Weights of a small GPT-style language model, trained from scratch on English Wikipedia.
Size: 13 layers, MLP 256 SwiGLU.
Each number is 200 + 20 x the weight over its row's rms, rounded and kept within 0 to 999. Layers, rows and columns count from 0. The size before them is the row's rms in percent of the matrix's.

# down: layer 5 MLP down (transposed), 256x128, rms 0.407, rows 107-124, columns 0-127
# gate: layer 5 MLP gate, 256x128, rms 0.404, rows 108-125, columns 0-127
# up: layer 5 MLP up, 256x128, rms 0.426, rows 108-125, columns 0-127
down107,097,183,202,184,227,176,217,213,224,194,191,186,215,153,215,197,206,191,206,176,153,205,196,214,229,172,199,226,194,220,210,187,196,210,179,213,192,221,208,233,174,241,229,167,213,201,221,185,201,184,195,188,191,182,222,200,202,176,231,218,200,177,225,215,210,195,221,233,224,245,221,215,193,203,218,192,184,183,161,203,240,218,180,199,193,203,225,194,172,201,220,206,229,226,239,193,205,178,179,188,174,175,183,223,168,195,239,210,217,202,204,188,160,171,206,180,215,211,193,185,186,217,219,187,181,224,187,193,192
gate108,097,190,206,207,200,176,166,162,193,172,190,193,185,213,162,190,238,195,206,235,227,217,164,230,189,226,246,200,200,190,186,182,226,242,193,212,202,204,216,190,198,205,193,170,219,188,182,201,223,214,196,225,187,181,222,246,183,220,189,221,177,199,177,210,167,215,208,182,183,197,158,191,223,178,191,184,176,232,174,217,215,220,190,193,207,183,180,182,196,209,173,196,219,193,186,208,194,215,172,220,176,222,206,219,196,200,210,187,181,213,217,188,193,233,207,199,191,250,188,193,212,209,197,184,208,198,212,253,233
up108,101,201,172,172,230,196,190,145,220,198,181,165,176,220,169,235,183,226,187,221,193,214,176,218,219,193,203,200,163,196,215,205,203,231,214,212,176,177,212,183,204,195,213,218,171,210,218,185,176,222,208,212,210,188,206,220,226,218,230,185,161,184,208,209,190,200,175,177,171,182,222,197,199,188,199,203,217,207,216,247,227,162,208,182,231,202,186,188,239,214,216,191,207,210,196,241,178,209,178,190,199,177,186,169,197,204,206,212,205,223,204,201,185,168,216,193,166,190,217,225,217,186,204,227,215,217,247,208,206
down108,099,213,201,189,218,222,197,195,245,238,158,172,186,226,186,154,163,177,233,198,189,210,226,216,209,176,206,174,202,207,180,200,207,184,193,211,204,185,217,211,210,231,198,241,182,191,202,215,169,243,207,199,210,219,220,203,187,183,185,191,204,217,205,255,201,198,225,196,203,187,194,208,200,182,163,181,189,204,213,206,196,205,204,224,206,219,193,201,196,209,196,180,218,212,205,232,217,196,180,206,174,228,158,202,207,182,203,171,197,197,184,215,214,195,212,218,173,176,170,184,222,239,191,198,166,249,219,219,227
gate109,112,182,219,199,156,188,199,189,199,142,188,187,183,188,189,223,168,181,202,202,215,227,222,206,180,196,195,203,200,201,186,181,197,210,186,192,202,190,211,201,184,211,154,191,210,196,215,184,210,238,215,209,225,228,200,214,190,184,188,217,174,162,141,218,239,173,182,192,239,212,226,198,211,221,219,196,206,188,195,187,216,201,213,241,211,246,185,209,216,211,167,228,232,195,215,192,220,205,189,228,189,197,245,187,219,209,212,209,217,191,235,202,183,157,200,203,204,219,202,214,175,184,212,181,222,212,188,186,195
up109,103,194,201,198,172,204,215,205,194,204,204,206,217,184,182,223,181,193,192,229,207,210,208,165,216,194,225,193,184,156,195,215,235,192,204,216,219,188,197,231,202,215,171,184,225,222,213,229,186,213,169,210,222,227,193,187,188,179,194,194,232,206,191,191,219,207,183,203,217,237,214,236,197,184,179,193,216,217,175,175,212,219,171,221,191,195,216,255,213,190,208,193,171,187,207,198,203,196,218,232,232,251,192,228,187,188,223,178,235,165,191,199,225,194,195,159,216,223,212,226,171,228,219,185,196,214,190,161,183
down109,102,189,214,191,206,197,205,195,160,191,218,203,216,220,178,178,215,202,183,224,212,221,206,220,227,220,230,175,201,157,170,195,207,184,184,209,202,210,222,197,254,199,163,182,193,249,189,197,192,215,238,185,189,177,194,178,193,170,165,196,174,227,178,195,166,178,203,206,214,216,232,169,190,208,198,226,203,220,172,172,201,203,217,215,191,190,149,191,195,219,223,179,227,190,224,220,200,183,186,200,219,181,200,179,207,189,171,202,214,159,167,199,184,207,188,221,211,204,204,212,203,211,183,189,231,179,169,183,179
gate110,093,197,206,213,220,189,200,204,223,211,230,230,188,220,198,251,187,203,187,235,192,247,232,205,218,203,180,199,212,189,201,206,193,207,202,190,213,212,197,206,221,209,212,187,202,203,219,203,224,224,216,181,209,217,190,244,246,193,197,148,169,209,230,250,229,191,204,237,218,213,200,210,230,174,206,201,226,159,173,215,178,204,212,205,200,193,233,189,222,168,190,175,240,200,213,213,217,197,210,194,179,211,197,219,216,196,185,165,163,203,224,196,227,233,199,193,206,210,207,196,214,216,201,218,215,178,221,178,186
up110,095,202,199,215,215,202,200,226,232,192,235,202,201,207,185,200,250,205,194,215,247,168,214,174,229,204,191,197,241,187,194,199,207,181,193,200,190,185,194,207,209,203,217,177,203,200,184,191,183,228,184,198,199,212,214,179,154,229,194,214,168,208,198,208,223,186,254,154,202,191,201,183,175,227,193,196,174,211,236,175,214,207,189,234,193,195,204,214,179,179,177,219,195,220,171,215,187,159,193,203,196,235,188,208,190,201,210,193,186,232,181,220,190,240,200,207,215,196,180,220,202,172,223,211,214,208,161,215,244
down110,100,197,202,208,193,204,193,203,234,248,187,216,164,180,190,192,252,199,211,209,205,215,207,213,222,129,197,195,204,215,207,224,206,179,229,213,208,220,199,191,198,207,235,174,216,211,230,188,218,164,203,203,178,205,185,221,231,193,220,158,185,197,225,251,210,181,210,222,175,227,229,188,213,206,222,191,226,229,196,188,200,236,210,213,197,193,190,165,181,183,189,208,190,220,198,185,208,173,229,232,195,227,188,172,210,209,171,199,182,185,203,177,176,206,195,214,186,187,197,222,180,212,205,189,167,195,185,218,208
gate111,097,217,196,172,234,207,212,185,166,216,239,218,185,195,191,209,168,199,180,188,180,191,191,216,185,227,146,191,180,173,217,265,207,188,196,194,170,187,199,181,207,189,219,150,179,189,205,201,196,218,199,195,195,198,202,207,189,225,171,177,192,176,174,215,239,182,185,187,193,217,224,220,213,214,213,195,182,193,174,196,213,194,193,222,203,214,179,224,203,189,219,225,168,202,243,196,233,231,187,202,206,213,195,218,193,213,187,177,232,194,237,229,214,223,215,237,206,213,200,199,212,222,212,207,227,169,196,181,207
up111,108,226,190,219,190,182,208,212,201,214,186,211,154,200,201,214,211,227,142,170,209,206,193,188,213,187,208,212,164,156,191,191,203,167,218,211,190,163,200,169,203,174,218,166,203,170,218,233,212,181,178,158,217,227,192,205,234,232,203,178,179,205,197,177,219,166,200,184,204,210,193,190,220,217,234,172,173,196,190,167,203,215,190,224,220,176,203,213,195,174,235,206,179,196,200,196,197,219,186,196,198,221,225,215,225,208,212,175,189,193,242,225,184,200,169,205,207,219,174,215,191,182,217,198,206,203,192,231,207
down111,106,232,218,213,215,183,228,196,203,215,187,190,184,189,160,155,235,208,202,233,170,196,158,186,215,221,193,172,213,250,210,221,220,173,180,183,195,212,177,190,229,199,214,216,180,196,192,205,201,161,191,224,215,168,198,193,197,208,189,191,197,212,226,216,223,238,219,188,215,193,184,194,196,204,207,208,181,207,189,173,228,230,217,186,221,195,206,210,222,186,209,196,196,223,225,186,207,203,180,217,183,246,216,161,223,156,176,195,194,164,209,208,189,209,179,219,215,200,187,199,243,212,210,191,188,224,174,192,170
gate112,104,204,181,195,238,184,264,240,158,222,209,199,214,214,191,172,199,187,195,206,183,206,205,222,201,211,180,216,179,158,208,172,199,187,171,186,196,218,222,201,218,217,206,225,198,224,202,216,200,226,222,229,207,206,233,196,174,231,213,207,200,189,211,192,198,176,196,197,197,252,180,185,207,194,221,191,200,195,177,206,158,214,200,177,213,188,227,248,182,203,180,195,178,192,182,195,229,175,190,216,219,200,205,214,190,195,201,200,206,200,200,180,199,224,211,182,221,168,255,174,194,186,186,231,202,213,163,204,222
up112,103,158,232,221,199,227,209,230,201,220,180,209,184,244,185,201,188,231,192,214,226,165,190,195,210,190,203,217,171,176,206,214,243,170,176,183,190,221,194,236,225,203,208,200,220,212,216,197,191,232,190,202,189,197,185,223,209,207,198,217,196,187,161,144,212,223,205,194,202,206,181,195,218,151,212,195,203,220,196,177,235,199,226,219,187,214,218,181,209,191,177,196,195,241,199,204,219,155,186,180,177,221,198,215,169,177,191,196,189,218,177,190,242,199,183,191,233,211,203,195,184,185,178,209,209,188,206,191,226
down112,102,209,175,173,147,198,240,188,170,202,191,221,208,186,209,196,222,202,192,193,210,185,187,201,182,242,195,220,217,211,215,182,228,233,190,193,176,187,177,207,187,181,214,192,189,248,182,230,212,206,182,204,173,197,191,209,144,190,214,202,178,223,210,191,216,218,183,219,222,219,214,202,193,188,180,214,195,217,183,193,175,234,170,209,195,175,225,208,209,183,201,181,188,228,186,205,173,188,197,141,170,226,225,211,194,192,171,203,218,210,217,182,172,169,207,212,216,196,214,209,143,190,201,207,205,177,209,185,196
gate113,104,185,203,201,189,218,177,203,210,188,211,186,203,215,191,199,162,205,235,196,226,145,210,196,217,225,241,205,180,179,174,208,215,220,215,205,185,177,183,199,186,205,188,207,179,204,208,196,201,182,207,207,199,221,214,198,187,252,197,194,201,187,226,199,196,246,221,185,224,175,192,211,252,225,180,201,211,226,178,188,173,193,203,229,219,225,159,211,187,194,211,152,213,191,221,193,207,199,194,218,187,233,220,237,182,189,202,215,191,177,248,203,213,209,187,183,151,210,208,187,175,181,208,216,223,211,208,231,197
up113,111,232,192,211,226,230,215,217,222,193,227,186,214,192,201,181,188,186,199,164,196,198,209,183,189,168,204,193,233,204,199,216,174,193,215,222,232,197,226,216,202,197,222,211,197,196,207,218,202,186,209,210,244,175,228,193,230,203,172,185,259,246,194,178,222,179,190,185,199,208,178,181,191,195,228,176,173,213,201,205,197,223,208,214,187,165,206,220,234,172,201,226,198,208,201,218,194,190,189,209,182,148,247,214,189,209,186,180,213,195,223,208,203,196,219,208,222,206,174,179,173,176,184,205,255,197,195,200,226
down113,112,201,212,230,201,223,241,172,194,174,179,191,207,180,204,201,198,211,201,208,240,165,223,234,218,192,209,175,208,190,166,210,199,192,179,173,202,166,221,235,203,216,179,174,211,174,250,190,178,212,233,232,180,196,185,191,222,214,187,219,169,171,198,209,185,189,224,201,185,205,168,184,201,205,214,171,189,188,182,223,186,192,205,186,210,217,206,222,200,180,203,237,182,205,238,211,208,200,188,209,198,206,166,203,190,191,244,215,207,217,194,223,230,208,191,167,157,206,175,230,180,194,202,205,215,200,241,200,214
gate114,104,181,180,215,209,174,192,224,207,219,199,177,175,201,189,197,204,207,199,228,207,187,211,172,198,166,194,200,158,244,214,199,209,218,183,200,199,211,206,196,204,192,193,148,202,179,227,215,201,195,205,193,252,194,198,203,203,221,191,198,190,205,183,196,189,214,211,244,181,214,193,199,207,206,199,187,197,207,209,181,210,201,238,201,267,213,215,194,168,173,221,207,197,198,202,226,197,207,182,204,232,222,237,192,177,210,204,186,220,179,181,189,190,221,206,198,199,230,254,183,263,181,210,215,217,187,213,150,213
up114,100,189,222,204,191,187,209,209,233,190,194,197,225,207,180,190,224,198,182,191,218,155,195,184,217,176,223,150,233,243,202,183,175,218,207,180,227,201,209,190,224,192,218,206,225,192,193,185,200,225,250,185,207,208,194,201,187,193,172,239,177,202,181,236,209,209,233,200,170,187,204,203,193,189,209,185,202,208,238,192,191,221,204,197,212,216,164,206,217,212,188,180,209,217,176,193,220,207,192,193,209,192,194,226,193,189,171,183,193,219,195,177,244,226,221,223,165,197,169,250,188,188,169,181,177,205,206,197,240
down114,103,185,163,196,220,215,166,252,165,195,234,160,222,164,208,202,165,210,182,221,219,207,192,183,189,207,219,218,195,229,185,198,179,199,204,206,194,194,195,165,193,158,204,211,224,172,188,204,189,220,183,184,171,240,190,167,225,204,213,184,220,159,199,216,196,183,196,186,192,212,220,172,172,183,198,193,223,196,218,193,202,213,183,209,224,183,191,175,198,202,186,177,170,212,173,186,192,166,192,211,207,190,162,207,205,196,218,156,216,228,181,204,221,182,228,195,192,186,172,218,183,212,225,203,233,208,212,210,210
gate115,105,204,208,214,216,183,195,185,186,206,193,192,211,160,185,215,185,221,202,214,215,192,171,185,238,203,221,209,201,196,184,206,210,188,177,220,204,209,192,148,153,194,218,234,191,211,217,205,220,193,188,201,212,233,196,207,173,221,181,221,172,176,217,172,219,206,185,232,215,198,203,182,190,209,208,177,201,227,199,208,209,210,172,193,204,233,208,200,223,226,210,192,247,189,214,221,193,211,187,205,148,197,224,176,214,177,245,168,206,210,176,217,206,188,212,217,204,198,180,232,200,202,226,248,226,174,184,185,248
up115,094,204,201,173,200,206,198,188,208,189,183,222,237,213,195,225,218,233,181,203,239,166,170,174,214,204,213,191,200,174,214,207,191,194,181,209,202,198,234,171,156,224,184,217,238,202,190,172,221,223,205,191,208,167,169,188,185,196,201,195,192,194,198,198,209,186,206,207,232,214,206,222,231,213,179,220,238,204,191,195,191,205,188,158,213,214,169,205,208,198,213,197,179,207,215,217,228,230,176,198,151,164,209,192,222,207,219,191,200,201,202,201,195,222,217,213,135,208,228,244,192,178,216,226,206,228,225,196,206
down115,096,180,213,203,180,173,176,192,198,183,200,222,204,196,194,221,201,210,241,222,193,221,220,190,227,191,212,209,226,199,190,222,208,228,200,216,222,179,219,225,214,208,158,200,217,195,207,191,201,183,171,251,203,216,198,202,191,205,175,169,197,215,182,191,228,186,203,171,221,208,199,197,220,218,204,235,231,231,188,209,180,220,202,173,215,201,209,215,204,199,204,178,152,189,151,181,195,196,198,193,181,172,181,212,223,206,212,193,194,218,175,221,245,202,182,173,168,227,211,272,201,206,204,218,205,236,186,203,192
gate116,107,188,193,178,212,184,179,235,204,185,197,205,214,185,215,201,204,222,208,188,182,233,187,221,226,181,201,178,209,199,186,195,218,201,205,213,170,211,230,236,213,205,205,206,241,215,222,170,187,177,193,195,216,214,213,203,215,178,201,225,177,174,181,191,208,173,155,237,229,188,214,216,212,210,228,234,223,190,210,227,194,223,202,215,239,191,210,220,197,226,215,235,165,194,157,196,204,178,223,175,191,214,229,198,229,186,196,183,188,200,176,206,205,242,220,216,220,188,216,170,200,203,235,177,218,179,192,229,240
up116,111,219,242,223,196,204,205,218,223,207,190,212,193,164,198,219,209,201,217,209,181,231,219,220,214,220,202,233,204,204,195,184,175,188,205,169,178,213,190,200,212,216,215,225,208,192,208,184,203,207,216,164,182,217,198,211,223,217,204,196,213,210,206,228,214,200,237,220,222,191,189,220,172,206,198,230,233,200,198,249,168,173,194,162,196,210,218,248,199,220,179,209,173,225,167,222,174,232,194,215,230,215,186,212,209,177,183,182,225,226,234,209,195,212,177,193,222,196,184,173,169,208,168,208,240,208,165,215,195
down116,102,198,205,215,236,172,212,197,225,180,187,192,181,206,213,227,236,197,185,179,197,195,223,189,172,205,200,207,237,170,184,222,193,161,184,237,226,212,174,172,205,182,213,197,209,253,187,196,205,215,199,204,182,237,240,212,168,207,172,205,182,198,179,216,228,220,223,166,204,170,203,186,183,198,227,220,202,188,183,196,192,188,207,199,217,174,216,197,211,195,224,181,191,168,182,190,189,191,227,210,202,190,211,167,221,188,193,190,186,231,251,183,214,204,174,217,186,217,186,217,202,201,201,234,189,172,205,157,170
gate117,094,232,199,200,227,196,180,211,158,197,175,171,208,167,209,167,230,174,200,173,223,214,219,183,201,206,198,221,197,210,183,178,187,171,209,153,206,179,199,200,209,232,186,216,195,192,194,207,210,224,210,203,197,222,206,219,211,226,217,220,158,175,201,189,176,206,184,157,203,209,210,228,230,221,232,193,196,182,179,203,171,201,155,226,191,184,212,208,198,205,223,222,198,212,179,151,238,213,202,173,211,167,204,201,166,183,197,188,223,211,229,210,193,185,186,212,231,216,192,189,206,191,212,197,185,185,232,238,205
up117,096,208,195,157,193,210,206,188,183,194,199,186,181,223,168,166,216,209,184,195,213,228,224,169,238,189,192,216,196,206,169,214,185,181,224,169,186,166,187,215,208,183,201,190,235,198,174,215,176,223,201,192,210,228,206,201,185,197,230,217,190,166,179,200,180,169,171,196,219,224,179,211,208,195,220,185,203,225,226,195,172,172,161,247,167,173,219,209,236,194,214,229,191,232,216,178,200,228,199,179,226,175,181,220,196,178,212,227,192,203,185,224,203,196,180,195,214,197,178,196,193,217,194,219,190,243,198,220,218
down117,093,199,202,177,219,211,176,190,205,197,213,207,205,183,198,181,192,206,205,192,207,183,169,206,205,191,200,182,206,194,204,209,241,203,178,175,219,184,199,193,197,154,179,195,160,198,195,211,193,212,169,180,199,195,202,168,195,223,232,205,200,202,159,200,229,179,243,209,210,202,183,187,188,188,178,190,221,216,187,176,183,197,205,172,202,205,219,208,217,217,166,224,192,195,185,195,197,208,158,197,202,177,194,121,183,208,206,221,159,193,221,220,178,173,238,228,157,171,206,235,187,176,202,239,206,217,201,216,197
gate118,098,211,178,206,207,207,210,199,209,201,180,181,232,226,178,205,197,212,202,203,195,234,177,168,216,230,206,194,211,210,200,199,219,202,204,212,193,196,237,191,222,202,216,192,204,182,219,190,181,203,222,177,221,197,188,205,195,183,181,213,229,180,227,216,175,197,178,216,219,210,172,181,215,199,214,185,226,190,199,214,162,223,174,169,204,181,263,213,177,231,180,220,215,206,194,188,202,231,140,182,199,239,215,225,223,164,215,195,190,192,205,181,191,199,177,194,196,227,189,207,204,206,217,187,189,199,237,241,140
up118,094,169,187,175,164,184,238,168,197,195,194,214,208,233,187,233,188,186,233,203,200,215,186,284,188,169,185,168,199,224,187,198,216,184,217,194,205,204,168,188,190,210,180,229,208,214,206,194,204,218,216,228,193,225,213,207,209,194,229,198,195,178,226,198,213,190,200,186,250,183,193,241,218,236,213,212,214,207,185,226,194,193,199,170,230,263,217,201,219,194,199,205,222,170,193,220,211,202,203,200,182,182,229,204,190,189,195,216,200,206,205,197,220,215,206,194,203,197,218,188,171,185,203,196,176,226,202,211,200
down118,097,221,192,148,174,218,191,193,204,224,235,208,202,199,211,165,234,186,203,209,189,204,197,185,230,183,217,172,196,177,223,199,208,181,215,192,185,203,168,224,203,215,197,201,200,188,190,181,224,205,189,215,216,212,185,182,234,162,198,206,207,203,192,230,242,196,203,191,230,194,214,215,204,218,185,162,215,209,225,205,188,182,198,213,216,270,203,202,205,242,213,246,189,228,186,181,183,246,214,182,187,188,184,172,226,199,181,199,218,187,211,168,166,201,226,196,201,214,181,207,223,194,180,212,177,175,199,218,212
gate119,100,189,220,189,201,226,183,246,163,217,172,171,191,188,212,190,208,199,188,193,175,176,198,211,196,213,191,202,171,205,163,188,239,193,187,207,210,222,189,206,201,202,199,225,189,191,218,192,213,196,187,185,194,228,217,176,208,235,198,196,141,214,206,255,212,230,169,202,193,207,201,197,215,184,176,198,231,221,247,210,180,188,184,199,199,220,214,173,225,199,186,239,198,192,184,178,171,204,204,215,166,199,180,185,186,216,192,171,203,207,220,257,172,223,171,176,190,187,196,200,183,171,208,197,182,213,217,206,189
up119,098,187,209,187,217,211,175,166,201,182,219,215,172,204,230,174,205,210,175,164,213,196,203,180,213,194,196,195,206,192,194,241,188,192,177,244,202,186,177,188,175,202,219,198,175,215,188,191,240,200,197,208,158,196,194,196,200,195,205,192,184,220,194,248,167,181,207,202,206,190,244,194,241,222,179,160,222,206,235,207,181,202,218,230,210,232,202,184,182,168,208,193,201,208,243,204,230,211,226,185,202,233,228,169,204,177,192,180,208,212,222,190,195,184,210,143,197,184,200,182,171,207,206,201,212,203,197,209,179
down119,103,205,212,218,197,209,186,176,212,203,192,196,236,197,203,197,190,204,238,179,201,220,220,187,210,186,191,177,232,214,200,144,180,194,207,194,220,217,224,200,202,213,199,207,208,213,214,212,205,184,182,224,195,166,231,200,204,198,171,227,168,195,241,230,192,205,221,199,218,180,195,203,174,194,188,189,179,201,229,199,228,216,170,222,199,204,194,187,216,214,196,217,198,210,182,184,210,178,187,211,248,209,260,196,206,215,204,231,181,171,194,196,228,160,215,182,233,225,193,192,134,187,162,186,207,177,183,197,197
gate120,100,236,186,199,245,183,201,214,209,218,198,195,170,207,211,215,228,195,194,190,206,216,186,224,195,177,201,224,223,248,179,239,214,213,223,211,215,205,189,212,201,221,205,193,211,207,230,224,192,214,220,231,236,178,188,189,153,177,230,211,221,223,161,185,209,231,176,198,189,203,187,191,194,205,205,182,198,180,187,188,204,223,222,165,216,187,194,212,230,211,211,224,208,215,197,212,161,190,208,186,194,206,189,165,201,218,239,222,201,223,220,159,208,192,167,170,184,241,198,195,220,216,200,229,190,204,198,200,159
up120,097,227,206,214,190,196,189,208,206,209,193,206,173,217,191,186,224,176,199,189,187,187,221,190,197,206,188,215,238,201,168,239,202,234,195,219,183,185,233,233,173,179,219,219,209,214,195,163,217,178,205,248,203,222,175,200,161,193,188,215,205,196,172,183,173,197,203,201,195,205,176,199,179,226,234,191,207,180,194,189,178,220,158,199,175,196,208,240,227,183,222,196,210,202,187,207,164,179,203,218,202,188,168,201,164,196,219,240,207,167,177,205,223,213,193,220,167,204,200,234,187,206,195,253,204,203,228,204,181
down120,099,214,232,217,189,232,199,204,198,173,195,162,166,208,193,181,176,193,199,203,180,173,188,212,172,187,255,209,232,253,204,212,179,219,203,192,190,192,191,204,202,170,201,189,186,195,205,196,180,192,207,192,244,215,198,203,178,164,201,163,191,184,185,215,223,169,185,192,188,221,183,214,193,214,199,187,239,174,205,201,208,155,173,175,221,233,195,209,212,224,204,167,234,173,190,172,207,180,185,235,185,184,203,185,213,195,193,217,230,195,227,239,210,183,181,200,173,211,190,174,219,201,201,198,225,191,211,199,218
gate121,099,171,196,196,186,187,198,201,202,181,210,190,215,206,193,181,228,183,179,190,184,239,191,202,188,207,216,222,194,206,212,180,232,204,234,227,217,214,159,212,151,182,206,195,200,242,217,182,198,185,257,181,215,181,207,184,186,215,221,216,195,230,240,196,186,209,191,207,201,201,194,222,199,208,194,183,209,204,184,226,163,243,202,168,162,195,207,206,239,219,194,166,182,215,223,204,188,229,195,211,219,241,220,205,192,215,205,206,186,190,182,195,200,204,176,186,187,174,255,211,205,201,205,174,163,216,230,199,192
up121,103,204,194,180,203,211,233,216,234,224,199,205,185,241,209,207,176,219,221,200,204,243,186,200,173,223,228,177,179,231,201,224,165,222,193,210,246,201,197,178,175,191,215,193,214,191,192,187,221,174,206,198,187,221,195,218,232,216,185,188,226,184,161,184,185,182,175,204,183,210,168,228,192,176,205,197,226,210,250,201,207,185,210,179,189,190,246,206,204,229,211,200,245,200,163,212,178,224,207,167,210,189,194,202,174,191,201,215,230,205,188,219,189,201,205,231,192,198,173,213,178,205,221,201,196,168,179,223,201
down121,102,179,237,215,181,187,227,216,194,203,200,168,176,223,231,199,237,186,217,198,213,221,179,224,213,199,202,222,182,258,239,217,186,187,133,186,203,192,193,195,192,214,238,234,206,229,211,171,199,160,210,186,209,165,215,182,206,204,212,195,199,236,215,192,214,177,181,209,221,181,213,205,177,252,189,187,169,197,209,185,202,178,211,213,186,200,192,195,198,198,197,199,194,203,196,179,212,204,230,221,202,217,195,226,216,182,221,194,225,193,162,191,190,239,197,197,197,216,174,201,202,225,196,166,211,178,196,204,182
gate122,118,202,200,185,209,191,205,220,168,168,199,183,247,204,179,171,205,231,235,198,187,197,189,179,230,173,187,223,174,198,245,175,205,209,151,190,171,176,209,185,201,202,200,237,205,195,193,203,185,220,178,175,190,209,209,196,199,188,195,213,177,230,215,226,193,184,217,199,214,192,169,156,212,197,216,197,229,208,199,234,204,237,177,209,193,217,185,212,194,226,172,204,195,177,240,203,210,216,235,233,217,234,199,193,208,176,201,160,214,213,169,229,214,203,201,181,179,203,181,207,185,171,210,214,181,192,207,207,169
up122,107,189,188,195,221,212,193,209,174,227,180,196,210,176,212,229,211,198,199,205,205,212,235,210,220,208,234,208,221,226,182,194,190,210,191,209,176,186,200,171,193,198,157,188,213,222,211,204,189,149,224,215,192,166,233,214,193,190,225,168,182,226,215,162,191,215,197,224,192,173,202,216,171,190,229,161,213,209,194,213,191,219,190,214,217,215,230,235,211,157,186,169,168,210,186,221,215,198,191,211,220,242,216,236,235,201,172,207,216,183,215,196,199,215,184,223,197,193,199,246,203,182,221,186,198,195,203,236,178
down122,095,201,190,194,227,219,201,178,200,183,186,222,211,180,238,192,200,196,173,171,181,218,186,224,223,202,166,220,200,181,182,184,164,156,186,216,191,183,167,229,163,181,230,169,200,207,171,184,215,201,155,211,198,202,200,240,218,217,179,192,219,220,198,204,189,246,198,197,243,193,184,203,211,233,187,211,213,216,196,173,196,179,228,183,192,216,208,218,209,189,188,215,196,177,218,181,219,166,240,201,185,205,179,224,188,220,211,200,184,207,219,193,180,202,199,189,173,178,195,163,182,235,179,207,195,175,207,230,197
gate123,094,190,203,203,203,153,205,173,211,201,189,188,203,199,176,221,206,202,201,216,190,215,161,201,213,187,214,212,193,191,202,171,231,218,196,217,181,201,184,224,224,208,233,206,202,213,187,236,177,203,213,197,228,201,221,188,199,251,179,209,224,186,168,206,156,244,207,156,198,191,211,205,203,206,195,196,203,201,197,221,140,196,174,206,177,208,204,183,187,244,198,241,217,197,173,194,194,221,235,222,189,221,191,199,165,192,231,216,175,188,200,190,220,209,183,195,191,180,177,183,210,212,174,227,240,175,208,182,182
up123,091,232,240,203,206,199,208,212,206,188,212,189,227,211,219,219,174,207,175,184,218,174,195,208,182,188,173,243,184,194,207,229,216,213,193,164,206,174,187,225,209,222,203,232,214,173,208,200,186,166,175,226,164,261,172,212,194,203,211,189,197,175,228,235,196,183,211,182,163,209,203,197,208,201,156,215,211,190,184,197,220,229,224,203,204,228,212,229,207,228,206,196,207,202,192,189,183,180,211,176,207,211,203,191,256,162,187,182,232,194,214,189,195,205,189,193,168,179,213,192,230,178,181,207,188,198,189,202,214
down123,096,209,234,212,182,239,227,184,237,186,188,227,217,232,203,202,209,185,200,212,221,180,195,202,207,209,193,241,219,169,217,204,205,200,172,195,184,233,197,182,201,212,227,168,180,189,212,203,205,194,231,168,192,219,226,200,264,174,215,179,196,181,177,193,170,205,207,197,183,230,216,209,179,213,206,189,227,193,251,196,191,193,194,215,189,190,222,205,197,211,226,183,230,230,178,203,214,199,159,248,192,177,191,191,218,176,243,220,205,212,227,219,195,193,213,217,210,196,206,187,203,175,197,220,182,212,218,219,190
gate124,105,195,157,203,235,207,206,171,194,233,206,208,205,215,171,212,206,188,196,177,209,207,189,173,179,186,185,220,212,153,171,238,200,170,218,221,191,183,191,219,165,186,191,167,191,170,210,221,187,183,198,217,209,213,198,214,248,210,188,179,221,211,212,192,194,214,177,226,168,206,184,217,220,234,198,198,189,189,204,197,196,199,235,216,236,206,200,201,163,219,168,189,196,255,214,213,222,220,194,200,175,207,245,214,181,197,149,223,216,190,203,208,208,188,209,188,178,167,200,212,189,189,214,195,173,193,212,214,195
up124,106,164,200,225,211,182,223,177,204,196,159,237,181,201,197,216,190,210,206,201,218,170,209,204,182,210,172,207,218,188,191,199,274,200,186,219,215,195,190,197,230,224,190,185,195,232,198,236,179,220,183,173,223,169,185,182,224,201,175,192,204,195,212,196,216,197,224,225,190,198,183,181,223,224,218,173,203,172,180,188,209,215,220,174,245,165,214,190,201,210,224,217,176,208,213,222,196,210,172,205,197,201,215,207,213,197,171,232,176,202,202,235,220,208,207,170,189,197,198,192,248,229,205,174,219,194,183,221,215
down124,104,219,185,206,207,212,201,207,195,225,214,186,213,199,164,209,201,202,204,205,179,161,193,221,200,214,157,183,194,214,178,204,201,223,235,216,191,180,185,198,216,198,215,192,209,196,231,193,203,211,240,214,201,220,199,189,235,188,192,222,205,205,198,238,199,209,176,222,190,239,189,194,174,219,141,180,173,190,164,209,208,194,209,189,197,231,252,211,181,202,187,214,198,252,214,206,213,231,209,218,194,161,195,244,197,190,187,198,242,206,213,217,164,191,208,182,205,196,202,242,201,191,202,194,164,175,184,213,176
gate125,108,205,195,199,212,203,176,211,207,173,174,210,172,215,194,193,202,235,201,211,192,190,253,194,213,192,194,171,168,206,137,216,207,223,209,217,213,210,217,218,204,173,188,170,173,193,183,218,232,209,206,203,228,171,200,236,197,199,206,162,203,201,208,179,189,235,207,197,215,205,200,190,214,194,191,202,150,182,174,198,225,163,183,241,228,190,210,194,195,182,171,209,174,228,187,195,163,196,163,201,201,191,214,185,218,201,215,187,207,191,187,191,201,176,175,228,193,201,183,198,202,156,224,215,200,174,211,246,203
up125,104,190,237,213,207,211,218,184,198,180,176,195,185,208,191,199,187,185,221,211,209,217,202,190,198,195,153,193,229,188,185,206,200,193,240,209,203,195,209,168,152,199,190,161,184,207,186,206,167,211,200,201,190,187,199,231,180,201,212,200,196,218,250,187,174,183,220,209,218,217,174,187,225,178,154,192,201,217,194,228,205,219,162,195,170,234,217,224,230,176,198,202,196,176,186,171,192,208,181,220,196,214,178,193,172,199,186,196,234,181,170,196,200,183,204,222,217,184,198,231,186,182,244,233,199,246,215,178,197